Each number is 128 + 32 x the weight over its row's rms, rounded and kept within 0 to 255. Layers, rows and columns count from 0. Numbers have three digits each. The size before them is the row's rms in percent of the matrix's.

# layer 2 attention key, 320x320, rms 0.0778, rows 310-319, columns 80-159
091:129133140121154135136117184129126118089130200152138114116209075159099096164163100145084061150118147129119090163129110076160145083173148098149121174161095119152068155156112094127084114105155150136174127112119163242126155136151137128138114164
099:089127125113164150072133064141100096138204123159123187102126196096117148046092120118134156128123143132138150170110153135064134094094126128089150072112203175145174093095107133071148151089098118127111139056151100111092186145103048132167093165
087:199170138144157196180120195182154129095097139179085103154140133120158109130154149148142100151113122134159130105158063158135096133107143138102105154124150070112108142129143121165137115147109106159078122123178229136176062142082150144020169122
098:148106075159070145204113190105132222111106179151162134139166099134027090148142110128156106111117157087139122098102133125174167052148127140112126151105070124130134130134132157150155118145063187128088174127120163143121072153124163080166116132
083:131122154062144066150192120086192143111074146077093117014152149100114133115128129136084066099095133092161095113089083156173153139101152114077102121098137202115110085099168155150143116173105147135174193107137107090173145139085115110103128146
094:166161131196126072176091161141113086145134131126076112127143048105149101184129052074189132125159080087099120120124118118125079142176142136079118086141150114108125146157160139204088164119110163105151142122166078158117151122149171149119122194
097:086163131143134099006192108136131112156075101075152188157124169118109158068150139082105120113178168160155122186109111123106156121132126059135142111134171126160092066158118055122117125087155055114122147124119158178108157141134119108181150173
083:110114171091134117113176120126133099141165114138080145102171116077165109085133119150105136136104121122083138131149053143066132106107126144115148142138077108196109130102122092091148081103116131065167105139103147113142089151130208145135116129
087:083186101129174184136174171115144120144097152132142173164119113158095157057108109103145085208135140162146091210144108144126123057153106131141095129118131134139075086191121139174112105129172108128094147103134196118099154146111131102148102087
083:045074060092128106170117093113080121148167150107165172129090112150076155079071168158149099086169117132132079072170133152118165133069160057112129119102130131126150165186101186143110115192092173143160175114120174134110103191111145151128151163
# layer 2 attention query, 320x320, rms 0.0768, rows 311-319, columns 80-159
091:194153099194086101169179133116179081072136127103128126087147106146153130152094129132116133128114148132094126151147146161153105131137135110153086157171112121157132141126113109141108126174150119078119104192092134148136089103144133064130109087
090:129110182079156075097148130121094186114119149108110143130141132153065111109072159129153124045138103143083158106123189099164180133134089105185191171110118111127101098146155129126088123093125154138144145110176076115100182125117135152216089147
092:076115196119169174090100168135071154134166068100113136096131149127177167126149129112141142071112077143148125113113115152096085153104152102147127101108116162125147125109129161110065141149145137113128139159104111151127170115108099145167156157
089:126113108178114123145145139166113122157131088198169136195177141133105155136167136168149152160087120090136135105220155125102110141080131133171136125096121107197106149116157082153046079138140092115121135063140148118126170102149134159128190041
090:107074087120098106070108139128111161104066162092125093156133156105128150141115165203089123124115097157118097143134114112154143158060116061115124152106151144137117140163086107081067104087139118122128145067080179125179064093129123077128075160
093:164115094135140115146124129125101189101177134159128120144136089155135106137110108147154090144095118105084108059109072133072094111152095124163081200149095164076152119165132175116143144123135148162125153133109084140146169140148159133083099116
086:118116161218136153127082162110122141104094093114130120126084084181194139144133119177118096211083139146151208127102117123149135097088083137147119139121144114111148115093151156118103187130086117131103178168148127142072150163067120167170120146
088:127059183102132106147036098126096149153102106170119164159190183140189167134117116130136110113031084063115162110052115129103136124079085139121141170125110155144130124107105164124158213124109159101154120113068090133074131125148186151105128153
087:142139205236158114138045115156162157103106123129132108121171172145071130099118101105102160133092120177105135162086137128128142103142103247114116133146106100197102113116084085129142108096146061093134192159106120111081200127138091167119138144
# layer 2 attention value, 320x320, rms 0.0946, rows 256-319, columns 80-159
099:135101087159130130154094095085154146128062139093105159107092118117149127116127087199153105173142109146097099180108110129104144142083139154146121164057106096130182116128149125114179039112159189106109243107135154077151148105082174166152176141
102:179115150146142093185119128128093144087108148091190099077136116146103084174156171106119100166124083220105165103126160113151147088097146183085159128153119135102176086138131134144175102088100109143169220157115148120075088091160092107173124140
094:149150176163155195065111120121112122072121096166123132121073093224148162136129186114096166117158140127090113095183134081055104136103119133193114116101161140135119116142144173143124242087174126189120152166111071131128118099177132193046103106
105:134108180196134172153137082154096127191076133188101127141158088075113112080169111144057096107119092114140111106090154136154129132121125113093152124113143175194125147227081151138174174095162124119200161086137182110139138132113142063151076212
096:172143154140161185090144130166123118087113128087106166135117144112139113144102164126156077122104129161122127114114203141085073118108135084071144139130093089074067171138170149156158141106126135099189156107144152088174165140109181127071148133
105:112172123153077086164157135165181156091153184151112120113175171114135092154096106163154058067176175119184139129133122149110082057096161072091121135134144194097049105142167168114087089175152086098155110147079096143129165114111170110146117123
106:095159139087144118071074092186104125112180127102143114119137222113179121102154179132094153171138147139119104100144119162120098131150137124162130159112127130100099093115167085170120174197073132138067055099161126081064126135154138067098120128
102:108090108112065139137126083076147074090137151154116173093142114152157103150104182156144086091107141121143138141123142131161184133139079129146092109127126063135136139139168175127134068103172155103100185123142121150154174094124123163170157122
092:149151190080120146153114098152111073111176147131115190101117136107151161099127168129151108049156118105091167188130094164157081062123134186135166083130135155137107140134108083146142101132097142127118149111195162141154177126107133101068165104
091:119138216199138124098155108161124130086146220125167103146150146122155105077155174103106150199131110135064154087113150133169178132140103119152139106104119099145085147183161125116104163111130133100087133079176144130117130162185117098142184122
106:129103111080123144118119095093132115144132093114144111154124112091134153148117088146113129161113123137096137126081135132146104162111125138129151144136133118083141134087127129099248130134123173118081106123134075174111131122124109142112143094
096:156145143155123197134114106084133161131143104121107133137159154089078154154093117093098103145139143125082139172173064110149154126100178153126177089147131123146138085107101180122163105109161140131128133164164095120093165121055058105093164114
099:094126073145125128152205078139116132082149206153153132146141061134067105181102126079090103106123114123116129130076145100198079121104147089059136171130144101133083169149187095178096121117177170160076144172160092129141140138095160154122083089
099:163066106080066127087171141174099153146144113120148133140147170096049076108100159131182055142091150162139105104103059092137149156173123130120101132098109092156127068123125152082175104064080145103045114141087180131119186182136131123148123109
104:104127070150128155148126141120147108150151125077100123098104185162174161155115156077140156125090176171133171126096143137171066177190150064079173181119122078107145125112156083156173161130153116052143120056126068188142144170139084175112093147
096:119121123157140152097106164154078151121172096107173163128183090130108111124130071136085095082092140108104182161105066085123163162124088108152116136141062149145162107153197158120148122135179129110078159191112073185120047133147102144111148175
099:170058159095144113139078140096114140101155066173103124125114116116127105120144175201177073133177099129099144128150119119070120149097115179116095146165099133062144111098130146113120147103129115131139168150203157143142117119105163119147142165
104:117098078186092149129109130122097158140140146119136165150133095114183142122118113104148077106069099081109163121115158133131173118188112172146085128149133057088150129130121152137089056138128122142142126080120173128066101077127126124112146174
098:150148112167123090080118120157151123136119164169109126109094106118126139107080109134096189128123135129114160104129137135112146098115099111120133102107115225147133165133127123117110134126108198156146110081165205120120192109142095200129152139
096:175074083151115147098124200151091125140130117125174092164165066115038138144108120141118169114139104098132165137052125144142146147107090129093160150096140137074198142131165126135123102141105101108198152182089192137171132045147135108091146128
094:181126171092090102098102142092123208139164099137168109087122115095184142162143128150120159133185127166138204160120151117117068156117099109179127158124161153095160122164151107160182089128183092123102121118092181112122123086116122119149156143
107:059125067101121119085125072113131129041131152157135133095143160089076132034134093165097147132163110184111168145140079107149170160082137083139134150071169179113177155138078161105180086088163169093088131170137147119158114179109155178124196133
099:087132104173082132152104147154130169107123046086130133135137136187133158136195159155164113161155109108101114059197172149155116132126153107119108132149184120153144114070135110124132118187121119140086087161178068107112135095098137051114146125
098:108169160162122066109089183133017094128102154174156188164085133153164129141114119137146125138143098122173116100150126203128100121119147091116099115148148166078122153094146163122088127131159158166054122100139145081120093104153155112130142108
095:148048127228106121065166101147100165087101080206093195158099077130102143104166089160082076074136151089107168113170130146183148116177127129125078142099157132156148197146165112122085149139106130119127143139089102123151113120083133167098189148
092:133145152170164126096080186159125135112094093080131092160147126119122156208112190170116098148190092062129130138116173082137176141127135186094102079104120136069137177125101136068136109150171131154155174083108099080109133093116093089114134135
102:202131140073171115121114165136131177144042137056177171117135246133155151184102101122128043093122146122117172121101157140113111140152130150062157126152132066136116071134165119103093171141122130122164095106120151158163058146148103061133139136
108:117095067189039144123195121139110083139131130113120091113163097104090106178140099115102173137123139088125124119153127172103164183148136100080146120081129129123151165129119096133112082160139131136073132134096106097075107098141124130106174067
101:147128127139164100156138056155090111137139180102174123141089177118161145145157166099151112150085108083128157151160096161156083134161143067157153120149120058120141141099128149126116157128127048127075106073136084180133086143118156104060145118
098:123098101108120164116128139129171096096164063188151129119156156129089146127177161151147174209121083182127136147144118148115162081123138143153106126113145100141127121074183150107119085155096150126132159159131127096124126123159109143130120093
093:203157149152161155090090140102097122149123090119117043114159156144166149135128162147148118152151108081127102130186109102138073128102178089170099096160125125145145135134135114115089074164151106044065096129141133097148145074123130126167152102
106:099162096121076067171164140125146200097166089106158122072139117060092114108176149148140112134111074112108103130093123131066164136101136129103158103140131166096113154174039117108158116086099141137176161134064139085114148161133127149141177084
095:147126133183093062092157132104131132109156162141110175110142079141148122087172130084153103127109169180150206114147158126139117139100177061144082141128127124103150119117115114135137091163156087112097137108084125135072186169168111186126137087
099:087054098148155143114126149170166108112092098146104158143069102152096121143146165066150114116164106157138162097063154035120134134124120132188209139108128128067141117120172123127137140111163059113140167111119120120141155171124058132110202074
103:176089120142163183144143063087181086125107148138142123161110151163157181116142112076147145114045154140134115119110167123138122121075163163107166137136181086162098092080106154164150165176129078131161171095103160221142102160150113130132124185
111:140117121156165126120170129104091101142106111189130126164090141115084127087087104152155189063125188110143116118099134141134118154102094115077117158112103114164131165128103181125157114120075149100145140083094097141128133158140154145160092135
100:132083134125093116158170076129111167073107097168096097180117051095174127140081133092097123121135184125091164119110117123098109116112145154141164085167093147153158159191145137113117157127108125095104141119163154158138136121116122089104096146
095:121147112227080154163176098093141110104125148130104120135130133162133152084085156158138131127045083104093141116184123123124146080118095130125114139092103084132190122141185114093130116121098109092120133151097120089142125124172106092101155111
097:137120126168153139124169143155156110126130176126078149136127151132208115086109129142093176091138124186114144115072094118145108076166141041153135135120184111180158098086132183081168136154169136141082093094129097117170075128109109173151141088
114:069079151125149123187095117126113141168079090114066150164103155133114136138131149080122136132185153209098088094111179092139083134117131107145128160132136159148132167143134144113124153066137089125147116081152120151133150086091054128117129164
104:099086118125116096188112093134150148112147184114104139176111156230105049154136165145115085150159173075139138097177119202163138108094127110116121085119132171133138190137116159115119130080116108108146133162184130076164109149146178080125132122
101:127103121154181140118144135211116143095128189061167116119152122150137157090113157103164156088142142110124138186096112041129136120113131085081107110117080228116102148169127150129188136138066060091139167101106103139143147117115097130130184145
098:067103163144120084159126150091084104106126128112085144137178133135160160124155130098134097186074138148168119113169106076144116106141188153129073137147075086190068108201167110151071093152118102064248144187089150071114123126158152063174123146
103:157086092158116112088136073035110109188102158117138158093121158151100126146153087100120135080075155166078122123086122159122109094187096141098161091084126132144078101156134176119124156136150125155101153156091107180161116092156128153124137173
104:120178104139091103106088133125140102168150100100120179139144086128082101133103175061156116107155191075146124130144133142117152110133114081145174139041144132105094154144144135118123126152090083148069120139114223128118215159098134051114124084
094:116193091169113129122141077119186121147077129158105113135132142164112128135100146119147146072095171122128109137131108169134119118160085131185152157084137132164170169116164100108150153166135103130089132142112169144178080099136139154154095066
091:103150112146107106138136087164115088116087159125153115180172083106131069158105085098107129121116176081096168126124147165164165150195148177154095082151120091168161169130143118139138086185070106099124090129113146090111183172107088115096149094
103:196131136115141144135135121146136137076087009102076175133204081124076070145164146146136137168136092121124084142107140124162106123094179181132133166136118087148103162139127144140118128104066104120089102132102112099164142101158104120084159155
108:135144156167128140142152153086116177109141123060171121117152122091147136136102116053093126180069138125170099153092136081146185118111118124106122118095118141152123138171117115127214165172112080129103134086126163125101106122135107158082150143
096:176102161145164132136130121167076117137119140113089136145119111147097185096117084136146154091148139187083131117103148130089107128110130097107142049157147101161115158102171119117123131136096140147076105111158144136097129180162177091094131116
099:165088105138116110159180154111145144158176108095119164174152117116131101110163082173135115131130134125138107149074165067090139101144119094132155160095150097139159080116122173135161143091149186081097095107105148183108143095162109115149081172
099:144118108110121154118142169173106134120152125069176120133149093113148104100167135108116134116096105115158127194141118066132169107112131101116200194116112082141086120130177122129122097125123098102119160150108181154100088198122114105152103102
096:159120104115096148090190094139208114136083180202138095116143100054142168172103098144186101185120082082162115125111103163131181103145142153130146104127176117137087134113096162132133130104139160062112105134087141158082109153068116162151170107
088:096150118122211163130091131140108076090117113135138118127103155183114114173107098137069135104137081155138079090134139127126155106112073110142097111114147084111126121084125139076112106174194102131219112164113155119126127062126132148152097157
102:135112135131144070075124121163114152164137136097116121104148096110197182136171110121085171118091117145112140135102177105107090126115147193167154107172138080124102130063123147185107111134060096136013136110110113125110122090160072089146136151
096:151102097099173100100105119143099043161169225189129134141172096119124135104117167108105145181170095090114122150143151039134147122108153133154077143134160143094073104118135111161111063128068109155128078142119142091108134147145140083111107127
097:129154142119119178114064169122153136151119070135127141150091128138076119075104101124082150091152078175166134170126122072131120149109126088169063173190062109086110120178117128135128146179145101198146095121147171120123167164086128130057104187
100:151126105158088143120160166100153110173123102117148133068106126116084075131143146110124163099118110138145108111056072140074113155122080166139140111162150128094113108167114094160168087174071157171186105067103182145148156098082062158156139115
109:098143139175136142095099135050103146103044154140119090142064130113175033166163116160113109121199106140131095089148166141128111123094125118096069148086174194136132143138137121120102140161103154158160140125136176156117165138122105104103128210
098:079077069128082100185146175165104066117134149150135124153060102146075140128125136068145136159077158106099144134092069186130158122124163148108087147116099124190146143129113099141123081124094093133097088160135150128120078106115126123166153133
103:081159163187173089149108098144115154108103135147134130110084050153056104123125137155140144076122133103170150119104094156186153139130076075144117101125156157147162137157150173124084131120132144131100109104102059181156110133196127100137137173
109:173096119096172124098084121089153201133095058130102146162086147149183119089130108143090109080132099143127093128137134158108155171147131138081173132146133075103112117133137090154133171157166149172121125144176145018152134115107127106145146149
093:107175131116107141143105133071170126141123113153163162108132137189081106205138064138161139151107095131151064101126089164151120123135182111119138160152186113131104113083177143106150120135093182173161118144128075107117115076177099165164159128
101:174099153101131125149169145151157144106133168153113107140088134175155135209130106093108101094145083154160057162167174101145164118081131198108130141098103147106120125105146072115171112123061134177146150071088185136123161102080101142132105134
# layer 2 attention output (transposed), 320x320, rms 0.0875, rows 256-319, columns 80-159
102:151118132177102113147155127139175125118074097148154168123120068126193133145157159206165116136136102119130101136180167100112100094116086144148182132157084124060132131089101048127134131085169168148149142125114137057143102109128162083146125155
108:133105112146134137163108141122072115181125143146103067083215176143125177201153195122088110140119153184089150125056126167206130148135198175155090125154124117158116136155151104147096131071064099150105122124181136114122080189155150117111130162
096:119145120107121106087095171111117160115147177132132181085101124116108162149134110126135141114142172108083140111152124195050123117154100131196155109118107123196132124120129180081094165095081123154127120168109012173125146127147111199114194151
112:147171112132096113119153129128150104168140167081098149116151066154117138102151160181108119130074097075097111120110081193152099110107150144117109128127112123117167157199135158115146096053193132139157156091061163059142142110097121129122075149
101:163161134173159097093090160115130110083157142134140135142149158111071068193198169138164108162109107131136147084124135189097138127124195172087099130114068091092110176118172095136123121064090129141079144114173098150141097118189157178151118075
108:134104156151144203113103136129124174143108197133159154131138172129080046220125130165117123134185171118154076101120128119155089109124127042052177157158154167114110133180145106189142112100197092116166065143116141160083128093118147116136169112
115:067110158157094212093128112117140141082106144109119107114097229093135140120144053139152097131114071134129101167175086088149135112105153161117182115112123113142116112101124092105117174098103131158100156102083114129065159202107130162152133151
104:117135120136133186092084129107159124094086088183082097120104091151117126104146115159150122122124152147118123193148148138119108135165133105111140058170086118091159085138153097116117114168178172089091099106130129173159120123119086152126117184
097:152073127099159166146093123124112170182209142127102127123147103173097188109146103183116151100079121099074140191156103129114109110141134128140138117106094191120136059132101104124111118179096099174126189115109170128151120055096158122160203114
095:118146139151096082164156144127189135126101161075080108118171139163089154073177121099109134088089153161100190128078144088153160124086113167094094141145146103136160137178099094153141121066086195176115134117113072139140158118206150121122172097
112:181098127083125110160139120160154136189139107103098129095179058068140131075126136140076134134103174161132132088097106136149127135160107119094114129123157065115140081070113139111176172133083166058155105135126151097121090120101106173103136132
102:168170083155146111086128146112144150078094121142157126125123102090082149105118128159119125132123143097151082106139126150193104167126142112127143159102176159148120113105120074130136176057096141125157084155131139140101135161112113190133127119
105:130085123140112146117118131130067159161106189106154175150137095160121121110127114164086106125101091126161051111099150117244133099103168081115156121126114088124145075132170144155118091167164159133111122087167160154139101115144161126054076142
104:170086139123045124097066081138093138119069140105165078149143131142149172090108200179105102157112115120161080076155166116132088175106101160190146178133115151165174106152128087141117106149132190121084117176177151111162119120138130104116112159
114:162127112111124177137161152101113116156087135155113097070150202113124126146106135131118116150113145138129155093145167152099112129127141138129162117132064106145125113101140129151131145130181097092190135131141086132119133116138101145145109144
102:177126115141111115131108118164125175118169086106153136194159077138110131105136120116106109138104139119182197138194128119106107113167154146070147123135143121165123097142108136076189102150109074116116126121147128204105139180101148105133101162
107:082165138171139121112135164130129118159170169108121093122097099096105121148178128133164141148138107118122171167118156164103114106087129210162091101084098186089145147074137147181126141128165153073078173198098133088143094111083159142154133077
113:126122070165075183156100106098058146153152102177083136139180049120126155138132132154121161196088118150121143129113144094090144136186138174117133113154136074105141145077110104044103125187108090156155134092150147145130125116134130151150118186
104:159175065140152051078087096159171091162133184182173100196105128162144134116155157128115164087127161159174148086112116165109113062108093127146073108087152129213119173103117079112118078105124164154177102087111138146146123132163140146107182085
102:155140060189103058137054190147129138165143078110168098196215089101124125136163120154093115134117093125116158073104107129129107151156211089095153170118106121126171147093117137121145080117094087104146139077139199186134102130123119096159113100
100:163105163146140132132100146086083143154103129138193160079112136192151179171140075125131080137124065195126135105087155134135086102132117178166080105116135106150133102085159114120181106045172083166178138096087142159163158139121113106134154112
113:187168131116073071158117112140124136083093110119094156161087139124142071055174169097113158075211106154114080093143092119160105139129165127115122103152157069103119137171140087120159070064106135110141076115135140095159124167111143152103105175
108:110119187123112172162125132170095170143063073090168179162080152137098106084134088072109063105141111152115164099156176115194106156158139136109200139132151120210167124107151166129152119150130145068079158134122101121125126096128148136109142150
104:058195144195155115163119188094072123111108117156141199154091116136142109166156067144113082183071094166158105129109145142120126061117180079178061131188110136103130157107119118114101089165054116087166134128139140165129107125119141101117121120
103:137079149156091149101121074150111095137120149126088103156111062171091138081134137067156105106169111109156147148158169148104114110176176144101146145095094156154143151127130157111159156133093150109211140126121179099082098054159116076096110087
098:172122107172161124135127151153105071132142139150136128172164126132085114125149144179142154158137116160128090114120109119161163140094125126087096109119134122116154184170122177053185132106127110147103240146109099121133131134150083144130127081
109:160145102124115128090120142135157148120155156128152158122186188126032071219106171151111105178092142089172179141150106164158138161118140110155083152115148104054149122128158131106100091077136122141127131102132066124149092182162147101057133064
113:101195085183125130164174113115105144135155110117134094113138129107146144136186089125139144101139136152151079169145146151091114142175081080070149062136129156159152134110100089134114146245133137087106078103174153117096106093156149127094149190
104:007124148129173186140154164122119171108148132155155127071130100119147160103134087176138123182162124034149144120142121140140131139126152083177099100179106137076141146141137123083089128137144098155128113114115151106127136073135149113111108062
106:078108187119094124089192182125134131116120117073140124152078080098165084110153142162149142145126165183151151150153136084098132164145182057147147113105123160085093125136110102139072148151133118130175153136152173174118136140148057108113141100
099:138168131199175105118113151083086115079090109139162116111144125148151077132109084103164185119138152117131122146139168103113113139141200148147174090115142138156136087102067100177175108047150148051126201140118152115144113109132153139158135107
107:120154112183122169154165142140105166130058151103127132171163139118111141090117188140088108150157101145132043095083128141153165147114113113083148158120138102109142124135108119141143079106177127092104109134138120108094149127154171088137167149
102:147139113093126137178136163156132101116153087133136163154117094112186148181117200134201153120200141186173126156127084160131118161128135139140124112117157146135114131137176167129082138155151053135160011164154093147097162148116137071120152135
104:130140159143172126082113136167151117153133073164146144139104129143137120146137165064179129171102137144113084075116177198083065172152140085190155118168132074132168066093180130130100109107134039099124167150118124133132119175150129111101125146
108:143114166087152158088117111081177119136146157202135124127150244146164133128129120140100102128013173132090173178106103109120128099069122164136157135143134125060073039097150130144117184129086125158171099147099142124185142182114168176068109121
113:092115124135152150083129162076094101129081086117135126148093210146190129091134116152107207112111171095128139067166184107118155113167122081153147096146095093113188135109132137121102124134098158116161091129178174080099128086102164100160127141
104:166107075105115149135113101150159141189131097151116113128151068155135098117092097139117111128116179121092108140095164164185146101127145159132127114146095061119174115108141138137116212119121137154132148151153152117122099136135145113132132116
099:087158134136049106158126136087174080109116097110190109103183124132110073125135198143078152144107130155132148157174176097091170136121231142149143105144107138112114086137109046115131115140141147124125119149178101154140122121111163173154110097
101:157113073070131097116213054054122132128095091133121137090096167172164141091124180119144097069146188114131176160128046131131158140109098113156122142123136092130075085087150072142135096085119171147174143138100090099212141082139151138167108118
116:112127131114124101103131127166152150177197123137080134079154150112120157078106089177123143069086131181094167135123178149153156124115131172172082138109084138159191189099113145096090187000142065060129151106140108077105124123130090184119110163
110:109124113150122112137161144126134124115139173125105135116101117146077136159090142145077146169172116069142110149126153199145133114132146085125161095184127125198129177159130158129123180122160122128144133143175126058115126140138119081145145148
110:183144140175190099103058075149172117088083129158119105155143163160138147093132181111169136101168126149105123120108123142126108192136169128073183103103123101105124167214122155099144071068100101105055173112119097149130094148115165101120128111
105:151115137140211153161135141121149103105057154127135132122121043169154132157129171109121139183143068159134048139108164128158162115085181170091093132086121109117119098075165148069062106140177102188133139124115136142144154155110146129167064106
109:132140141139102133101130109095119182097215096126101104109155189165142137188134140150087127142126129143098147099138110135142071063135084154151124071154135076116066153145121152069119176164118083117153098137083182116157169133126114129142066117
113:127224122153130152106114112138120120146131062113151113098118054134096146123152170093143191150101194171087132132174149168098056101128124043145157098095130128141158109145106145162155173253117071155092087167090195160146113154139106065116134072
100:154181118123115088120198123120166099081129103108104104117066123122127166095094116145127149085112158077143146092190114102115073083131111062144124153095124129105161135131122181134179140185127149101196064092077172148140090167143106129111130091
095:141109115159162189187121151108119106169084105110180151180128119135129064144086124115144143115163151118133134127154230122170089108131173150095087124099125146143146115079117141190157109153069098109122106137126101095157161109148126090139121187
108:116120143175146113110146172124129144095141170076090136098146044092129142131144133096143084184080106103113135163136181150139112146083117162123139135111099165101107134107123156125103089146083082153095205118110175103116162077102129163144130110
113:165139147162134103045180126116166126146120162081088102150149155103126104134117138111165142105090081165129153122095141160152163207064175168195159152122126115099111115141120142141164196076163141108097139107123106110097167150161121163075123183
101:145128177111145081124134090105076154134139157069078126121163091155130169144114117140148143135054187154149197166108140118145129133088109139119140111141126168106081154139170137120145096095164085137031165134121124105157117075161140140114126060
101:144063081128113130106130160080149125109167095111101160103093100147164147122127097148103108176118154103145121148108133142091143107139086114150077109127116107078145079131169141114128116148107139153138103124147156117100090067183130075058114096
099:100068183185073132127058165140076084092204106113162149113124149140136091138130185120105116144126160146203104148117122143178160151096193126146168149111132097113119124177122109140136102132090104142059118109161136151176105153127187138104093148
103:155092180108179194109111063104181153084057143127090095149070116123158157124118089077147123131081176140127073092112180083170182131137117140165156083122184100146160045174128134120148116142128147093067183122144183135126146107158097187113119146
091:199145063134157180151144177171131137116083093096086128129124167134130136128093135098108179113135089139148067103108102126135154147079159101165122129134155153123149158041149099106166158171148090161166149144068150093104154136086181169141090178
104:121095141148172182125111137140119154114109140171146133087137080090200151183126031094092169122110143131132125128122111068137131121097097136086077129153150177101091091055142151056117074170116078129132200075103135128121128101132100150110130066
106:111088103111139230214085169078117145074165118187149127108174128091141121115139161099129142144133138167151061122117132094097116122095146102151126134164177142158132098137105141098140011209086075110077158146119097134090104119110102085167172122
102:090169134178126178170076100093146146105215143115147114153083070149138167118093141135122168082111107085188140189128079153074091091070133146109083155129101104147129162122136152105100063142150103128083114126107102076102172113162096113142093116
100:119181060113141077129105146166096127148107101134184134101157111161164086136150146088133198129127136129133122083093133101094095151147149110141095136171091071113117139114132080097164058168119129122130134073119135137166167073110081154163151148
111:120126124184147161111109151142096111132142191115073154123163133126191130158131149100118167121135137081126131086093152148141144107116121156111052117127144164152088194102125176068114099097083069117106088088080125108141111124159132080135149134
102:088138129142084124208098131127090129171084129106129128123073076208130115097133121109140105143165172137111138107137125114202127136158148046144092143138093137186136100164140120132134125200163077105143087082174123161178088103135134077117148205
104:085109148104127134128148123152195143162156110135136097082146081156112105108135161134141109117166083162123135129080126133174153104156116088133167102154141115056163137099099151079111140101160114096127089114124137173146109132098084141134086177
118:168170126153107130159157142144151134088146137149084135083123070120092155116119121126127146115077095099143115171173083146139151091085081162133111181109129131099116140152093091113123081153126163131116129136124098052122132153114120132113113095
098:053163106170095112104179142158114149109091128141129151093128164109152127093123101152097110146106136133130117145080151103130143152115099135142147145147146128165148093116104184139101172170126110090160122139106130159098102101122113142130142217
107:164140114137150127090106173153086100125162225095158136081173127128134157167195156140110127104155142161118124153087102122125213126115159040180151185131118140177118096139191155149154134105086127113097090143093130091149138102108078144104166108
# layer 2 MLP gate, 1280x320, rms 0.0895, rows 0-8, columns 80-159
126:078116089153103100145148107124183136191127128120131125100133128141136102137097118150129122102132126231073195161063144127198141110166197140162143112094165109107154074171107156099132110110146098089198131161137117087108157105110111207156116119
109:191121151179129139191084096147142145143148073089145116076098156141115128115095149119109104143146113171106180170095070139087079157072167134142096098099114096145150039089091166100131084188109156146073136173157130111193118107145149131169149079
089:218158168115118134111152103157152105084145156135159130126209108129103129103183098112144077104123105142116131122086107149107093083163105197104083124172071066134119183127081156161170133072133094145158158095168155174178162128089112093119129126
108:127146150157150163202123116142131114140127101149094110142130132171112082191125162069167179157105092141149117153111137130116101119087177084125158143080115137096092114099139156150102154172142084120121180124108137144101108067080107112083068115
114:136106068152133093165117144038176069063110105115125102144121100157210113130088090083158128180146068144152162122122145136142147144143112091112180155067129155125147134048131110191038113128126139075122126083121166103157125156109180093143139111
138:142172122192109097166179136078176146167091032111093106128139125076158154110144145120060069085109189131082186147126138181122122182116122122115120104155165152184112120126096167130142051136113133148108159135142036172151137133085170178148181161
070:102087126092134147131099032093093098127137161200168122152085095072174122159133151131100165136135165079134105147071126190105095089186148133117091073087161123098068124121118184173169143162183119154131137137108132133185143157101144083133133118
091:132137180148121099142155186137144143122104100117108098094161090105142092106185043127130106118155094203082157087136114155073163131174119145141121169135165182126108147123198157146129129146139102071154150175124121161129088106041128148143184078
086:143119145142141148167123136159067125123121169133159104188111163096084139173175107082105075167077102129102147101104118110182091118070145168166155131116149162167154099165133202136164170212135124142131120128158181119193124123161167083118111106
# layer 2 MLP up, 1280x320, rms 0.113, rows 0-8, columns 80-159
072:160140129173096160138070154089100099055116179135124096183163114080132117144151091143123136144102148076176043091128123139104133143134116085100100083173064111099136146136143119110122137186090143173120089145193135121197096111146167051141142150
131:100090097088096145113168146124130114106204200154162120158092114114091103146131109126137153121108143099157072089146199093115138159151134098114180113133119146082128175117153120105128171116216089109161103070115150171125121134130136148051147205
079:020130097127129108112081139092126149153122067146138121101058119097163131148134099165065161170136150157139130150130157075121165184147140124140154089119144171165066067113179099076112088156101103124155136146116090119101099163131135154149133134
099:151158094163061098090123151158100191125121156125176091130090148113114182109134124191116128146158117125127174083106131154142150116157150128086103147052184156179101157140112122100138098138133123142116055101134172104131098141180099131095149164
086:142120098141137118157119139087150073113118182125159099131120079100167111107103086097121127175135108172167127161127134135168108155119101130084196151054124191098164165045105123229023124133127121078092125088130166063166117160130124117123135164
107:125135188139191141123092148138118181088121115107183169194146133108120079165173111115137088121084112147147127116100094083163147119071132124094101181121166111120127088083129147130130056096089091146097217173095094165161136146129138118138152100
123:075156137136155137121096113125081104111074148172104143151147121227151146202138101140119071095086130129182160120173139155060140074178118084191157161043044064131091140136138162148136130107141104149144115132179090101159138160115167117148157108
099:114105112109134090070071157153054117096151114174148159141134161164114146187123099126163195110092153139151130086135079130163126123145125086101116088103125057119097111158090105130130082151092106120189112151109093136171157157171169088167145140
124:155153137155137103088130078157126120160177171087136071092125164064068139142141094139140139127158175119099165123090135052119142091107195151131179069159128178141183081123136180145118121124142126148136144117141105138151009166141125117128111148
# layer 2 MLP down (transposed), 1280x320, rms 0.049, rows 0-7, columns 80-159
101:118101083169101123138158112132167144178123143124133148101135136126152093109087118142121119096110127195078185153083151119216138122177215133170136115098172115099145087185123173125124122088154120095172109160142118083116169104090132197121107129
107:144109096067097150138125122138149151112167191119206111154093135088067105161067077141119103134179125092099116092111162111121129163106155107151137121140117134121122106136121114121146154150142128136170122106130093150170075110121161177077130160
083:120136171095118162121129148091097132104143111127152139124117119107158105127147080140081100195137108136181121127077132092187131149193155163123094076139065110205079099178162114112133089103111131149144162131159118156136145169143143111141143112
099:162136125151113122125121144114153159169168171175119183145125134097093103128127137156142175164130100088134193127122136157039172137169160127057133171035139173173108196131134145074076134170176100124142121067087166108148118095141138097088124125
094:148167144117147205092156114174110129158172165103093140114145155105066133105146156143080120099100168087069081176149127163110113148132123128121098080132124093149086114160147150105156133139115159186133122174120138171127196092165040177116108168
101:123135070164076089142156107188148166149118151118102095138092083185109144040146086127114161122146169113095111122093157159077149138155156155141100095172119132129163094133112106103119186150127123122112089062160114112193060072145112138093127151
110:090151136144172130135094119123066096111040141138097136145134122201163170191140088133092074095128131138164165118172132156081149086172113070184175146084035048148095143128129171141118133112123110141156103122183098091127128135125149124174170104
095:142107142119135115076087146150095116148135117133110105105169125120166150142172086107180175112140120178167127087156084136174153135179134156153068130158092131133079127170134108151161108166070131101199109136078112161171136197141132107170165135